python train.py --n_layer=9 --d_model=256 --n_head=2 --n_kv_head=2 --head_dim=128 --d_mlp=1024 --vocab_size=512 --activation="squared_relu" --norm="layernorm" --norm_place="pre" --norm_eps=1e-05 --positions="rope" --rope_base=11700.0 --rope_fraction=0.25 --qk_norm=false --attn_scale=0.0884 --bias="all" --tie_embeddings=true --parallel_block=true --init="normal" --init_std_qkv=0.0531 --init_std_o=0.0 --init_std_up=0.0531 --init_std_down=0.0 --init_mimetic=0.5 --optimizer="soap_variant" --lr=0.00593 --lr_mult_o=1.56 --beta1=0.95 --beta2=0.95 --lr_head=0.00624 --grad_clip=0.5 --warmup_steps=200 --schedule="wsd" --decay_fraction=1.0 --decay_shape="linear" --final_lr_fraction=0.0 --batch_tokens=32768 --seq_len=512 --doc_mask=false --train_tokens=136900000 --steps=4178 --dataset="wikipedia_en"
Each number is 500 + 25 x the weight over the matrix's rms, rounded and kept within 0 to 999. Layers, rows and columns count from 0. Numbers have three digits each.

# layer 2 MLP up, 1024x256, rms 0.136, rows 855-909, columns 0-255
480468496495500506474489463531551479502505448509499503468536489490508475516521456392478499479504496529510446481489506477498508533539505527529492532510524483524494462485487492531539483479492494454507451521505520494546522526444530498494529495510494481464514521535479488510502485488484509499511478484516490490494503437518507465516515535481499517521518464526487508469500471487498532470548436516471484483486535516497508486476502463505546525497473489471517462497517484504483516481504488461486543487514507517496499504482508532449499476515510512490478499506495486542524510484530490524528487522541508452549475510480450487506472500506490536537509483475496475522501514526513477546496481518517547513477456522517529469440510469435472508487525501522488489474564488485503512504512519
521549515570490529503484474575478471496505558540542505474501486474511530498536519527567477516496516475488565453487510495529508483484513514473480539529465516487484500484539507499553498533558447481534523512524513505516536518522534504523539516533503468523547529483544498492510469491530500478553464507496506466483472509488543524522501498524490526489491467484534526475496498520522437524542520478552515513478504525512543545485520516498536499536531491506474522470447550491488527476522499507490528446521491469518499476461487557491479502520525549526479499528477526466528494509498498540535513484492469523470481492532453515487524512529514531497549507478518477476522516495533520478507525509514495464519490494463536512511503520511506479496506541477546501501507501495507513435485483
500491489506483487504484492521505489495497476474508468491494528477488507504522500522538480531489518501488523492475518512481474458528489499482531568522512499465490465491483510494513515496495487514517484499507525480490492492555513482446515479473510500489538507546547478489509538484479478513532478502499487485516509509500484485547499510495514498504490526496470492501496451503529519513534456499468551499509524502495519465537455499511491507513515488501488486494498488481525492500498562489505473505504480509538518524483507518499516495514528502490509496498481513508509509471485487476513513488508494514532480487517521502522512487482510540523501486523493539466490485506496489550512483443518506473478510511484480492503473496507483498497515481509483495476524500506544445501499511
478505545532495450519465517517501463501532486526520501499438473487536534498508502490518490482509521483548526507476516497510505513507496542481486485490479468494490530504458472483504538500481562520481509492484525482463510545514511511483509495524521493500521485497483424485540433502518470472519532487514486518487494471481513528514544516507498511528547534512488507530526479507510515525494557519475503509467483503503499544509474533519489497482509472466493467516497518535550531488489549471496500507501507534531542508515511517521542510486492539509493452506454448499523506481529512518476511523471490507513519505519459491448508514497474537492479525503458503526550450511490454535487500533494478502495488493468475525512549506458503511503515467516525426488509503470469485535536516
441516499482499491509483483493477456490489499502486526481508540497560477525524505508495514469467519541473529518505476516510486495525517554495519516458481521535519502528496507497491518529518503481496493471494494499504508537535491488500481520505528493503537476492523500485529564523539459498489497525462512482508486483497495501485519518503516536501529492527487512440531505509518502493497506487512523468533563540507511519526510512520513503488455467512511500513531520497540490506503494491454472505509521485525502486478484518509540497481484515485547510505483501480485476488478478525547512479491520526523491496521478523510516502525511480497507519490529531456511510515494475502503493483504488536509467505482516496514498521442470425465482516503510506471527488503508478489505489
506526522527519493491478523510505475476508494524545537438478525470523499515464539524495447511496536535496532480501506515484530514519525477487494511487519514510479500496516488546499492470495484506522461499521504487463463480502477517462487527464452480531508447518507484514519493486512479498530506495477503479495474499482503494503493484497525513475498516472519464512527506506509493508463482478482483485541515462524497497474512489507506504503519487488512473525544455502530481525519531513466501506461512498540493511481515498519503514561449543461501482489543523532484480505501512476510537473500538540474537554494532517523517497487521499502511496482498478426495563513494453491526491501479515483522481461454496493520519555481471521529485509476500526512511489455497502545514512
511502506438505543507489474518520507502515488494542500479529451468498481545492537474506492473524513511522538498514520494531527489527496449544475549493466487489489514448459496540489473544499493505532467514505532518501500502488490456547531459530513513489466531522481537499470511526508520448504511486491496478498485491510500537530520453479491570497539505506514531486504577522499521489494588515519548498506479487540486500478512541524484526499493510519504530500499491486509502501460501522443483565509466481512524516471523525468513487463483529554526477482525512517482460550520496511515527531523452487487526505474491516498520500518489546536512475491496498485474490453524464473535524538472535510445484500480555553480495516528523498488485498494514506426499468497502516444508492
520504488498493502467515503491480502563528482465497493525485503497489513481497501506523482526504503536511510477516527509553510545515542530484470510484495526473486508509533496515497486505501472511484512480532512483528460489508517468512536517512515487547504513477508491517505484512529488526474500516517502488452515511491497487477481534525508500518521512511474497481516497515480477519502517504494488497476492504488518501474507484501496513510489484523495516462519525499498438471509517496502509511506499543509453501482516475506468508497495490486528481502497485502469479473528509549507497503548522526507513470467474498522522458512511513468494453501497510528494525529493477479484509478474502545515473537494461460481468501513513530538472487515528521481471456490522524475467518
519505534508487522512515454471501458464542512526545509494507501531526510503552513516484518513476518513546528527513508517503486526513490487434481490482555535462487476552473476500489453499550490538514510517553485500485524512535515517494549563516461475518504498504525455561516496479479532515468519477481501474528473510484478502500527496516519507468490517507514548548542489503506493542519514513555457542495494536526512508493505503483523486561536469457522529533506525491486502485481523536501487450478496468476483483558493539485484510547499489502518507486475474507465485528518541508473487531516518518498524504550544491516533478510519507456476481474543521486526500498501495531459484475473525589500491491490490482438504507534514503453512503522492454490496460535468526513507443
496560548529510546525504512495454515475511490504490499478494518468526467508506530529512496510513503483474458485507557479510470528472510532453489475514523517465465460474454521475481465497495520485480489524501508480490467502457447521505495477528528463527528524480487525514490467442538515497484457490498503446513509514514483507500534503518525528478519441484513548514517499506515459511479491484507454474475464475498495487452503553518461519523496496533511485491521500501502496512502480451511488485485536482477491522502476527510525486513497505549514470474518456448491537535526516504525503504477526547464499515501494503517543543481534489536484502483529525503490535504518524478525490493554499541568511536496524504507517468497525465490515493524437481546518433521503475458513509
490494523517532422502551500473489472484590521508546516518522483504496510524535500516498507540494514499517481518506461513530556484530539488487501519471532512515480537474529464495450446516490510525501511486508491512521499438529532547512527550539492507523496541481507518503495486530467504466530467480491523501509503504481516503484533488516532538512456465533489463515501542501531508503470529499518527554512539493476494514536480504458464503503511501546501515475499538496475499506510455501484508499489453514522489477472478494506470511502485522516533474518491516488506532521517482490491475525534495509497501523473526517504504487524496510537492550532516486526502513524548488516520490488492488503508511498464514448474515508497498480507504477494499507537512544505505511502474488
526521497493530497496478500517488448501506502523529501501529494504457477532520495515478503503521496459538490453476492499538476491476499499506499516454502501492480490474517470490489518506500460495490492516466467526498509485472480511541520504470517464507497528426524498545473514504514511500506493498500502550529529492519506478537511477490520502515498500517567515509513449501506502495493522502498511518536488497515521521561547535509494534485500473510505538486496506505477497453493464556519499494500520523429494439499437505495508521496490520491464513525505505497500489549518500497518553470515444525496487501510523487481516491478458538490547506527501556442494487556488484507508545518477505508521526488498501502544510538488487490519543485488534494488496530484498495480487518
482486517500491483474499520518498481503489470505497507520479525484501502468512467463503551488465502494512492468511492484491543539481454504521533475506552523476475548552467486528496506529516473493524498515515487501511531488486506451545490504501484488497507509502521465545528433551518512463524515524480493509479495471479547498522514473509526522491505478462494456495495518522497470495507473510499487545401515515513473480477529542473522531449472503470535504493512507543493554508495548458439505552495475490519525509493498484538515512510475534479476510547525512484519499538550534499516512497492503491539587470494531527500520508495480548498514530517547494502508524511464499497519461534525482515525505522525525462472504473540520497518521526520483521553470523524528482505529474
497500515499467480460502509465462466497515503465534483516490496529488525509501550445524509511558574484512517494497476441541456482509518480514484503459502510519507514493479502506489490511509513513475552530491485468482496507515486532484478492489510470540543513513488497531503539519545496515507477520462449480462462519554503481515493442490509474484531513535496492480529469498505529490482526443450527554544503504509496521500496482461510497479501494497506525489566509507529526483512490473487504490523500508541498491481524521452494486477525544527542517510472524455452499525543541496517503464495511465503466474507507501559514506502517537480504562510479519504512475532500524522497542462508522523494485459483473475484549479507498501461499562523512476518490519526497461495513479
505504473476485509511505476492530511488543478471485497553517529549522482515528528550531502506495517504517521548516484457476466496483480501535503523483498524428485540528502507497494510514475526484510446492489525543494538516540529533497473500499455502514521481499518558498501541498502512454478543481533488543532559520496529512487502511517533501525512484494535473518484526508505462460535514506495473505514528460472527497522510485504553497472532514506483533530553493570468514531495505469487494482478501470507473533514495451467546509546498490506521491482541521540512492469525489530507472499545481529490509539500536510517533520494465518490497498474494512528506496506477543505505509523481486506514572499480508476514528520578532541551535481475484480459550526536482526489460482
500506527527479450474488505526517496490523487483482494500483485484524500546521505514490518468501498493478488499465457474495532502475524504468490527476476506477491478469460502476477517517521520511523490532491495539529493515522505469525519497497495499498507492423503535468474496471496509498485495528512490504518529527505476498504517472462479556498496491515501494478502489494494493490475504515488497491502499473511485482519485489467474483488500506521480480464504495484474479542474499506452519484497481521489525498513492532529507475490450484487443521503473487490524475477486496517511468492487499496527497527478482480519509499479559488495483548462496483502496524474462511494461484473513437477502511504511505536499518506481501484492519476510517514494484519544473494527478498
479554478480489504454489486484552492519502491519482475494505534523471471491464503501482499463492478477524481477473510462481519490505510529507475500501506512460494509521487494479534475483503522519520496517493470492474510483489502481513499486501507499499533497490537494507489516487523496499516492453493455476506491459492499482509480501493522525505523493519489527495509477503486519456493486497475447484511485507518473475500487512480495506541454496532548468528496500510483533464468505510516490505514465493512510487486484450517512548512492481506449471501502526501474509482498488498496523510515481546498471468503525512483493524493511483499478491503511473475481499505501515513492506498536517488474491537522519496500484471510484462498518531497533534514495496486493519493506480
515513507506494483487472467524474514508517474505460516506509520495508482530489473493463516503511544518501505528485520483463523498491504486505474497479467521500539536531506474473510521514497475505498491504495493470478510488476455512431491498544482489554487525534497507483515508471511513499525562504488532493504533483520512491565485550536502535471463467495526535492530522507525510505494480478487469460500488509518490492487504494531495482529490454463527487484512486462527500472531530507461499484474502479486501514494467488512489444502526475492469520490495452472529526538536478470493516514458441507523489477494520467527478529513472530540494476510500478514533483511494514483511461512501519507518443506504481514497513531519515448478473504519498442512498492465495501491518514
465507530472469529525464499496450475497532496468477492527496494495516516510479527475495531457481471467501514491468523500482546468507504513519507487503486485519487504489537502521508506486484474521492518464486492481500510489495477496498520504503511486468459474486451481461524516483502521492495501520497509511518499495483507465514543493498477490489507510487487476515507518467525512517486527497529536530462493490489493480433503521472526494524522525467501545508517467525507492488483508479510500469494542509516527496518488496491487485528495497515477510523478527472500463458504480531492476526498466429523531504516428507511490492515511535475476528493529474507488513520481492488490486501489514506501476487529447525497475462496496509532475505519455493481482530536477505473491482
477485525463522484519502457488496507461511436515512515551517488527506526487501526497507497442467490500506455537468479494487526514531497485527505506462498499446497486499481491505493490503520477456498502488466528472502504494439498476525516540500486460469513511492485511538456489516513502543483522477510487481493482451492480533483554471496466544544529512492504514517529485498501532498485523545510497526500515516518460490506515489470555449525548507508501491497525499494528508491505520495437521495459504526515466505466478539470542452526495486492507519467509513486558513480521470509500524502490468480521508498474513526505506498519506520532508484511503508502486456501479516503486524521527455492484476493528518469477497500508481478532515502492497502500483515546475509497511516
499562554521497552506475537502518507499520515503510500528515486497535502528497524534504492484514549517518535465538499480518526494512501500521525502475539469499470521552515518495502493472506506471510503454509513523532459506509509525501526500482484517492534510531499452489484481511557516483504465467515519532532509469499499496512523495513458501483537438491528506516481526497513510515507515519490479510474495515472488540524506525490496524485545484507500504508497499519510509499479512488486538486500532464523485534531505492508508515499552527481502488519520496460459481510525474546490504480503540535489508470461505444484515523502506505490483491495503522516467536500500477483494473506475512525556532487507486460525497481522506472510492497505472486512501491475519512489497499
520499503510483556490485470503493491489472527506496504547533536493460488520523510510545503471501497462524464508467520485553508500481508527543497549478461504502552549483508473491479483479465547516480529510501486477505515539505546508476489494498534467457482505511522472525531496524494515537502473517489515526487476495450492484508486513518469496505467478465508508520476470502466497474477463474495494465507475490534487473447503510486483474482462491503521495520522498508500502478483511500458494449523531469517481489542526511507508498476514516547494517492504516478561536493512516458487469490528482457467535543522476549527547530491497487477518521511488485484497521511516477478525503539491432473483530540476487494491514517495486539500525486478498552495488505529477464498515489
564538498512514510527503525500490451510507552498527489530505533529527538512530478531542500525492483488484488464509539466517523505451481527483510509487509519503468495480490521478489514536513523538531516506517518447502511526526489511545503514537536530527515491486536472505465478505480440506515514471466487491496508488519468527545498525497543486486507505506526579516507506504520516508519543490485501521476495532503495456509489511473499508487451510491502487546521480516530537467497489517499502500516477509506504505481513486524500458510502498498536522496514473468522516483505446489509512512482471505499487556547491471494527507500487499506514523514491509509522510497513481524515550487511483488549528511489487478506509508486445441499518506514517509504476501526499495519519483
507496528510496489550501513473509481473522501517468484535515522577503493518514525543494516502503482487549500519514495454489509531545495485528515511493485478550541479508517526498507513506475495536527498485519477501504462521518507503532508502491488510466482514492483483551509494544487517531529529519522517517491504496519502483522539448490499457522476472503511503532472481491492508487525498512517511475515514466507517474510512475568502549515561502509522485552479443532479511540471470519480505537510490515489507498486496514490482522505491508512470508497522514533494498536547508493540491515491515502525488495477567500513519474508540529569401547515483496477483483458470517448493495525502530486511532506462511483535464498517500456481490511469541511529516486537507518498510511
476464480504481511527466539508471453494478482502560492512491506499478466519471519510536465510498475536492517467529479475565480488479479484468476499488536543478488504528526515478457487519539494505525502497518513488468561547486491488548529513520486514511486448524513508486492526472532514518496549467489476497506542487488468539469494489539517517500518549482483514499486516546535487527458463510527494480440523492458491500514491469454524492488515530542501502485496522500511545505510514495486489464486509480556493532510474479522461485484505514508481509483495441525493546528510515485498511492504505498447541492483501506506512509466488523492509532451510533509496494524510499493494479444512525478509522477467488509505489460491506488515496493495485482541469502515442494476523504
529497521523470496526520470471464492511512493468557494524493478528484486493523479486541503484477493481504465480478520489525489458497476537513488496516544476491442491537442483501483473476544497523483496504482496501504540472497484488533520467542520477514504477525478467471514526457548462542482500471509457507491502485520520491469465461538485460497501482478487470524498485531516489522504523455496508512526495511515546508508477514497478516469470501477465506500536498513453501470521518480514496503506506517509503517511478504500514492513475509505498499546529501506478521491541514498465479501524492488503479502494478472478518487500509485496495550460522473506505501487512520493517484479499534536482504495490529514491499516515511521504517494474491516507519500544515465491525506
494496473493498484483537516515506473513505491501531501477508483513524496490499502519466496540459521489521516486521503531492508506536508520519540500521507555461502525519483505507510516560500485526465519514525471509521489511529505450510512495479497546549511497498501505523477506492487490497483508538483483510498527516509480510514510479530489449539460514534509480507498497469515495546539446485487462486520511524522503498490510488505498500504499495498510485546515498512519512495555514516522508495528503499504535537495562493498504494503495485510502518483468523519507515483533478480489488476503462491487480490513504559486536509498506509487523521491556485523533472491521457528540501517499500517546531464501482494512501452538462490524507508514472472501485530529540487464548462
497499535506533468568490471489498563446505533542458494532540519545509587513471532515546540463549489535502538523439497492518486479499549484544532527498500511488498519526485506455447500472503502515486472471523444485464493536509518453486458537574506477520494523472528508467597513531457515481474530499533504541533468511433484504522506544497502475479466459491508544501552497546514451521519482507497499506465482455489439510485520452463577487493547501524509476467487469537480498483527489533438482492499519545474484436554489515496511478517465522474540503482514524548513512513510483467527534488508507475515454482518463540508517460518531473440551536492506499543504501469505499512498511513516485505493542524486500510516493498499470480478487488548505464541538538559477518517565525
521549493504485438510496508486505484508531507501507488516516532518495524464514496534486484538467503487519504484496498508491435424487491453490473523445507509486507506534527534489539533514470506518455502489502514481496524482528512538521533435478465512485504512520507559516494555475561467485556487497514457525521469507474519505497519544525502477520506476490547512493470487486536498485499527479564490524500457461519474491512485488498527502555503480525527492492465499510481504497485476475531505520493487522491483521525494523514490528505489455497511506518515494480500489510490494510517453465483522502542543493495523499485476488444501490484496498491537472515538458467479516515512496478507530530485515441499499479501454498565475495467539479513504500487489529506521540495496510
479530523535492483516485503517521535460494503479480494500485507498510553551458452492498505526466505530562494523502522508454520498556494478448518466513542487450496556505508510555519533480474579461491481556454557491523545513489553518497491505485515564508522496503514551498540551536468525520482531448472563499488536517500528498492499553509465474531502521542524473532479476527489463522504515540510532526532519504549457476522481511520535498489536497508534514511493504511502527508533507482445544536534536516507504520523557579506505478501504525522494519486468518525516508523539545521519535462479496518587461482488525476510541509468512453514479541472484486510539500519519476488495537493534497527512563522465532529531544451503486494530494514511488515527479535539470479492517494
468531497487486487489505498537528498533494506516476519503530521510506483474490528502474496479515456486503487498485505507455497495481503495524515508504489498506491501481464529518525505470507469499512498516528529526519526490473494539520523480486524523542516474516497477517482516487507515487496485474516500523519488509477530534531470500486483477519462497471526520476492506493495464527503460493460491511508530489503482526481474494546513474537469499537461495460532530513494514481463506485501501484507495499508491520553518471477488487533542486495458510505514500467487528499456472519513521515485509534477477465489529469468475507536506519489530513511465504481493498500484469497493490506509469519455523449502476500534467471477511478504490466461458469497475522517485489506478479
521527536490468503496526512528477470528462518494547497491502526499505506488483556528538475537506547453531506500474537451540510482516519507542471508537511530506504535475537536510572550487477521545535514512479495467489528531531490547536548455484558491455528458507501556443505510382496479480508492485537487520494464496504487548526500490569502472513442518502502512506503521517536547481469495518521517488509505543494541483510472487473505501504508529487473515522531530562468520500466491485520497475544476538509521529543529493527504554495470514505486503495561491532521534543490510540525534502490534528540470513518554511481543501506546546516523520485506470451441483529468503516502451473466517494468542551510520516469494491547509513528480520548556509541507456483537538491471518
510518487502479462500554480519506472570487487508448546511496463490515493485517489479466567528451502498489524450500542500526509540485557489477489518490499508495494489501507470486525508476531479491537486504497466508521476504532478499537494484464502492540503454487511518534541457480499482494471518527507517484501504482475487469491477541466499444462527503455493527486530504502499554488520458477463523536504473499516495484517527502563487484480476495484491507502494497516533536463502493540491504514475480492472468505520500506494479450511493498521507470502529478481504476510519513528508502501509487521523514495525499505488563509542503507485488522499458468493454538502498472515467494473466500481451489492487506492503482459473488503504498518514510535534517516479483526486519464
491510490536459462501489508459539476501485508501528531487503515499487495509488533539525528474453533476516487524464480478529483496473481468537493496500521504481454531508515475471516517487490491487528503511475457500493502486491557530478497496482524466519513501525492498492526501484510492517535505514483532460483506510470488481530492467480475489507474497490487534515513498477486527477492478554462534487474536531514514507525494505500499524484539454521496500536491472500488518511526462492509487476491495493495522498572541519444490521504492522527476547505477445499539498498505483460513527522466502504503551447501538532503472530519540537514504520485507463496532517527543457446496495502482511551527510517447526455523488538492526510508499496515483511496495494496516499501506513
475511486503529494498477523483495517480495494504515528494477481489465457504471527477526519508481474498544517541495474501523507488484481472489509527552522493517430457513475513427519512473521523472495467468548467447512508505470485458478468441463523499486500508492502517433477499516507512580482556522463477526523569526523482524545462513522507464471505505515498500493486525467546464501486531536456522465527509514571475503464501493462509544515456484481515513515478508505495478526496467468482521502467470482500451480508468510499469494454523495520545485502527524475529460468553496506502527487506490519526469484536488501486523504427492477482549490505518502497464466493555449493524532465495471510483505548491456503466534509518489495505453505533482475498478544541501518471518504
484488486528494525495442450516520526534533484513510577529520507492520491492479494497523504466515468469475501475477518447490499530589474553535516549490550474486536529530452527477497481487463501460510513490511514525528511499514462493426553514503486565524493474523521475518522513488511525507571489481499518518476490484535509506485542493481510498464523493474460490497507447478494517483517525484506477500494526490457531489485515492467529532500491478543505521523492509548517504539506510511496473483501484510498525448503486557509529527527534507535529527499484560509510476509535486548507520492511514483488499492494521497581453530536475454557473500494495453503535530529481492475485487527481534545496504473488531527475538492549516482573481465456527523532487522482464503493488510
466524487523433486488535537508495483547542515537475496477540508505536496476498498446505504551471500476508464455497508479489489513537505503488549527523517495476489517525487525494497510510534466458499473471430517530532508504495533532458499517529509512496461496497526505506491494500440511513579477511511482524502533522452528477520497512467491502503463488476487503496471477528519478510479485496518504526528508525473471520502518486534486548507456532478509486504499511480540454502512487541524555471496497513449488463528484460486510516479497509466468491504492449546469489502547497519511490471482540477489497500502471489488558492436508471518484575471474512521484496534504482542545502506528488524483502536481545539509523442485482490493472493517543446481466535479458479497504486
514537442469491538527504482463487482508503473475486455471493464500483512527531512500484507494466505467477478477464482443571527517505498521522519486543471475494485523568499503483486486463557485544504568524486531471504530485517462478509528513500523473517534523501494491531530504462494421508493515470537537553492499481535542483534532515531492522504489520511541500517497532479503534534483484501560528480471496503495493498480531493526510504474489476521469484500470443551471505483506502512545513512475486520449489464498473486496522489499539529501503494485520504529474478523497500535474500473530503450482530493475508502478518519499506521518523513484517505503462494466511512494492503458495508499507499493478495472534499483510478462499477453472494484500514507543517486530535513
481501479485506510500511519487496514516493527502518492523514526513513478522479526455506477561504494506503509520496539491513525526480457471458486514487485499502525463510511474507524491456520497478477435488496513467479535487470492493517454542532539519478521491512514484527535494531478445510481519494526475525504494475488512490473498521490478511515502540471490500488527526510508494508521446508490471515488494465488517502499501522514526495494514530494504487491478524480505499480511523497484481501489506503528501496451507493525516479483512496497443485506480483530515497533489500505508503491534520475519486473505521461499486504508506495520458523479480469484491535492511524519566450523505520495476497475513517538505506487480518511498502534484497505472512503482507511505501491
547502568485528467523525503494495520523511528481496456504480475455461541490439513511464534525473545504527508501507527516535482510534478518474500528522524493515532504523512506497547538467515487476502494509526519487506506497494502453476486495521499523502494533501493517505503471506489527430485483487486498492496521547524488504525488522487538462495455473477484506453463504524539522474506468518502522550488488544466532476489496473511518579481484453477547467503521486483552505468518515475487483517507489480518477530517498538479468495521543545494494486563455480481504511559497562538558510507479469499467504433512518513508523486530523514530468520485504526522505475490465461478477517479501506493527515495529503497487488481519473493496511554520481492515515495497520485516470504
472496502461517506521453520496535505491507512483495513505523506505506483533512490549524454512480524473495519546452496512498522481484497541537488505476555458524498491536442547516514495524503530521512523465416532495504532513510511557499462501479529460512528547498461480522481491533470499520528498519498477510560535519484505481523567521506483499519497504476525513460497477479472475481476491559516544482482483486549512486513493522513473478597494476503512443556489539449485504517506540538487532503474490499471483504514516513485440469487471516463500511494517461485503485491528437529535491482499491468526528541505486501478483519477470542543486488512500494484515536458492510488491487489491535540478458503485530464512528561486530528539547483486512532482520519480459502546495499
485467496463548537503440492503488535480540474502508532516525504484524508509484512471486448496525512539498475480489496527517524478498476535501477520505486531482461501539489559486513526498483499499455510543499498482509513521499524540539492461491496442473500559487490548508489516472523488492542484537455569503451489491506510510516473451520510479502524472505562492504490519511465476573487503507556515487529502493512519485507521496526522501512497490528510454456548500519465452496530483572511491494500462465507548493504517456503487475481507560571483506502491546514511544503504476496515489494482528449508542536470475479483491516506497547524510465514495546538455501490484464513548531541427477480534491449481552554495494500526487501456483488492502501440541497504521469519530493
506527499520532493513486499528480519490527490533539460481489477455454495495510501528522511512477517526506529522547530494560457510504489497524463487458511506502537514464463481510508517542500512468501528525476479487474483517510487491541504456516490491518533482501479509510513529505506505486520531508511488482448482502493481511577536494511509514488523490498479495519494500530505539494548478487449468478502500503557504490479541499527497490461476534517517525497526492473540502490494504486515543497475502503485514518541520492541524482529483507463482480482509452497535480525515513493530548522504509489512523474478469486511479549487488517450530523536537524534498501517509488497511472529536504499508518467488545468521487489501504471452507493517504503544510482497480441482543491
500481438479513470509544534481510503498469500462526474500476491488497511492524500539529502498488504484467491485467501489506455501489492480514524562471518481512511527485491474501476491481529500488496500488475486470463505463512509519481517545525511460497527473468509481502468525471535508545502497482483469501477524547481543478510508501536480468500495502494478486486480445506519521476522486465478492501484495482499459475473528507509513510510491487491479503477512499467520477504479483495506519495506510504491531511521485484502478540508492461518556502530492430518486434518468453477525456483506552489511490516488492498505480508514504499471524475466483457558497496466492478513501489493506505514530506474478485499536463500497463495487485485548512493518501521498490513548486515
548467473519511514472567500498490504507482514531540470457468516482455556499479506499481507469476492501499437448490517495529484506516491513472500500493511511522485513518534482503470489519493493477490492539494522480493526498523536515531498478500540491502515538475528446490468498537530488469503470434472464469493465514466468483533454473533502514469573476445530516530535498500505491534531493513486512478516497464461455506525468502533477505538481504488447520524498450533515515477468514495498482458508484477543527498472505498500523508567528513490523492435522502496489470555431510530520543487503518507490519520446514517521509490460544494517496484515529519534478512502475488434545493514540497487481529520497564511564511535511488503469531474524501503508557488502495493491495474
513516503475477495507495496511481460557483486493481522503523510486507502534524494516550501517469509473485504467480473490458484507482480519490505501525530503467516487548526520436522525496488516469508518511525464527483460478520519502443544521501510503517484547478468525503530481496524484503495489490483503549491526474489498506548481467515545536494474519532471487482517481516478515508498451528496494471457521458455465517476537514529524490444520442482516498533480520498473523492504489473501512449504464485510518501471551529449500438540516501509491498486499510520485547542513470489526487519507464461530479501480486456496482531530457507488550515525484498515491510458502511476493468450555496501516500463474479513507435522485494527481486514545455507457526516487549448484499515
506505508477531479504502487454500526513478510459500481503515512509507525524524500505489510475543500554493479465519498482493457489530493454492473572486512469486523536487522542522507485524517508498483475512476491472488525522476500491510513479525500508445527486515497510506470493473495555486461439550525488492455516453511470486537507502463497519471523475507511505500509513482461505476529535516510522521488479531510513469441490515487524480474490520494533521480507469485504537525494492526474509509483475497477519528518491496484524525500512578423474440511511487501562522506503523548501482499511515486489553471489525517515464550486512498481468493483497514488487512521519525498520501497465521484472518539471513500489469492525514481463506481531521471502501536493443516507525498
493503464538487514484492510519511465513519496523542466504461509466497487525485514523486521514529479483512493480480516514503515492525506515519538518459451453503477480512442462500498454492527475464522479480515522499541523462468514510467562525516509518469538524502488476525497509511485481516514505506510495505475495485497567427449551458499485500471516489493534533512502483451510524463496461479465469477508493538530527539485495457481483502517509529527521519538530540491490502486511523491539486470475481499491487501523499492495476488516565537448494506478517502490459474494543499481474498504503489482525499529496547488529491495573479484519529490541495554466458510521507487558527523515524488514492505485499514465480539524516495557518458513519509459483519513470493472474559457
485477526449488472482482517475498517515526506510525476490511516429476513532494507508471484486541491538491506500490502518448570474507476506471470493503517506458528510492489505479508526502518484475525505511517516533507546526503557473529516500484507527479479506521528511490517484506472496501489528492518539503480489508494455506475482460509529501528496495490549494458508511488521524499518465514452492499499509488501486457496490492512465482527497511540492494497497494477530472517508502499537505519513535491528508487508501480504510474471513527475448502485462491490496472527498468495489491492483498482467513493480486495514489511503469518474511483510535506490458478462475495506505478505492495505483534555496485497516484530507489477511476485474468494490552532453491498508492529
492461524527526465508479559507496442504483511502490509488513521488492504496538461507517500485498474462485475474470501493476511542473499488486538455492523468509472477540474536488496515515529481486513483488531481538517493517555520485503529514506502490517487511516502507464475466496504512512520470491531493504504439496467506491505469457484540558539492515514515495473498466459463508483485515468531544548480484497496509502526449513511492499469507486498528493493514483524523505520461471516515495474533497483502535490519478485528467472475481515493478533522541514489505491477526478527530504523482490539484470465470461503517479513492524550497480512536462485503468465509468501541489516471497507509494448493509513532498505486464495513529498481499504487478511471512495499511471527
462534447518499523535499497491509505481518440529482462493530530502466504498525510491502511486498490491522467468521509505477489535519499503494554488496520512526524546517476478540502489508519502504523470517509510481501495513504487490503497502469485472478505512526460491530502502521495499475490523546513498509480510468525504467472491523540506539525510456498510539495509519528471481504485518453511522494530503481502496517485514500520509436468479507533521520517530515502502490522499521491492493512503511501480518509504539451509448507516498483500505503506496474535482489505513499485469497497479537496483499491469498513502536544509471470479459475547501474501477489473502527525492492531476504501505524514515483469479487478493499515515551475535511465502502522473486510480490471
486501502465501482483504521522506516534471510495499534518495502526495545495523519529509506524473472477496541516487489491507482455448513510451519496493488556514539457495461537477478519514533473535514506451450533524530465494474463482496518482519498496533525504479492511519526504485516498534482540459500498491573512525468505530444464493487462503509527510527511515492484502489478486524506485508474510500477473508490556508487500453526490539535484425492519504483456522450502526587519493515507517496495488457520505482497503466560487499506534475483504525499481551494531499469525482513475503498490509466516504488483472487470497502507508490518517499497495476490530492534470466517488500498516413466507502516474520522527481484500494500479461538523502545492534498475475476500437500
509532472534494529539479517493475525516540512497479522517550516488505500512503510504476536511507500522472485525491501469538499496517499552493513518569494480495481481534520501544515497462486502492522539495514507473525517480502531518524486497484516512546482472495511507489511522536481509486516496455503515536465505504498510491543476505469508519486466506509511486523491535506490531490468524502464481497530512480505503508474558494500497538486503488516499487511507525511507508506492500531508457487546494489497551474533522495488512500470515517471531542529508540518483546508484497519510509465534493514446487517519492492495514531503521521527467496508529485529433497490451493519487510519493493533523522545499535485505496485525484516489454515513496495502500508504493469474530498
534517479531525536480502554460536532533521514487501481518490504521515482511449449483519531454521449502493532555497468506491549538511550517469459513509503491528486512506506539523479456503486502504509535492497517484499516505505470552528484514519477471479479517501519541491515482495530544472485479490526520483507519537519470535520507517541523482493479465495531518505515490526484445469486508519513485508485472462466481496517526511506550506495487453515523471516499518475538487511494506514510519539502520502499486487519499496536501491521484512565536522487516462501561486517517489526499507535529510516518487485497472481531484521468462500522520498517517489534509500508470459475512504505535533471550479488477504470523546511503469520516508498487522485534474518477480487484520497
496499472496488480498501512502476485507494477500499541492515503496502474471473491514506502444483487481508449481501494485495504507511490508520504486517454550466522511490487444491472556499501445478475538498512549487501549550523498484539514450490489506499484525539468492493508506488541529529518536509504480466456469483492526480490501483487543483570452520517510441500527496518500514511506516529515558509511508520485520536458484539528501468517537520484496486491477520461491519508492491484494501514524468483461443470554509501459483477471490482486477487521558496512509519514500477510513492497539532505533499494454526544520514490521499501507482496470463495507499450511530494504467508497502530484506498544494462535506532512530494463497471495442492509510486501526509508511539498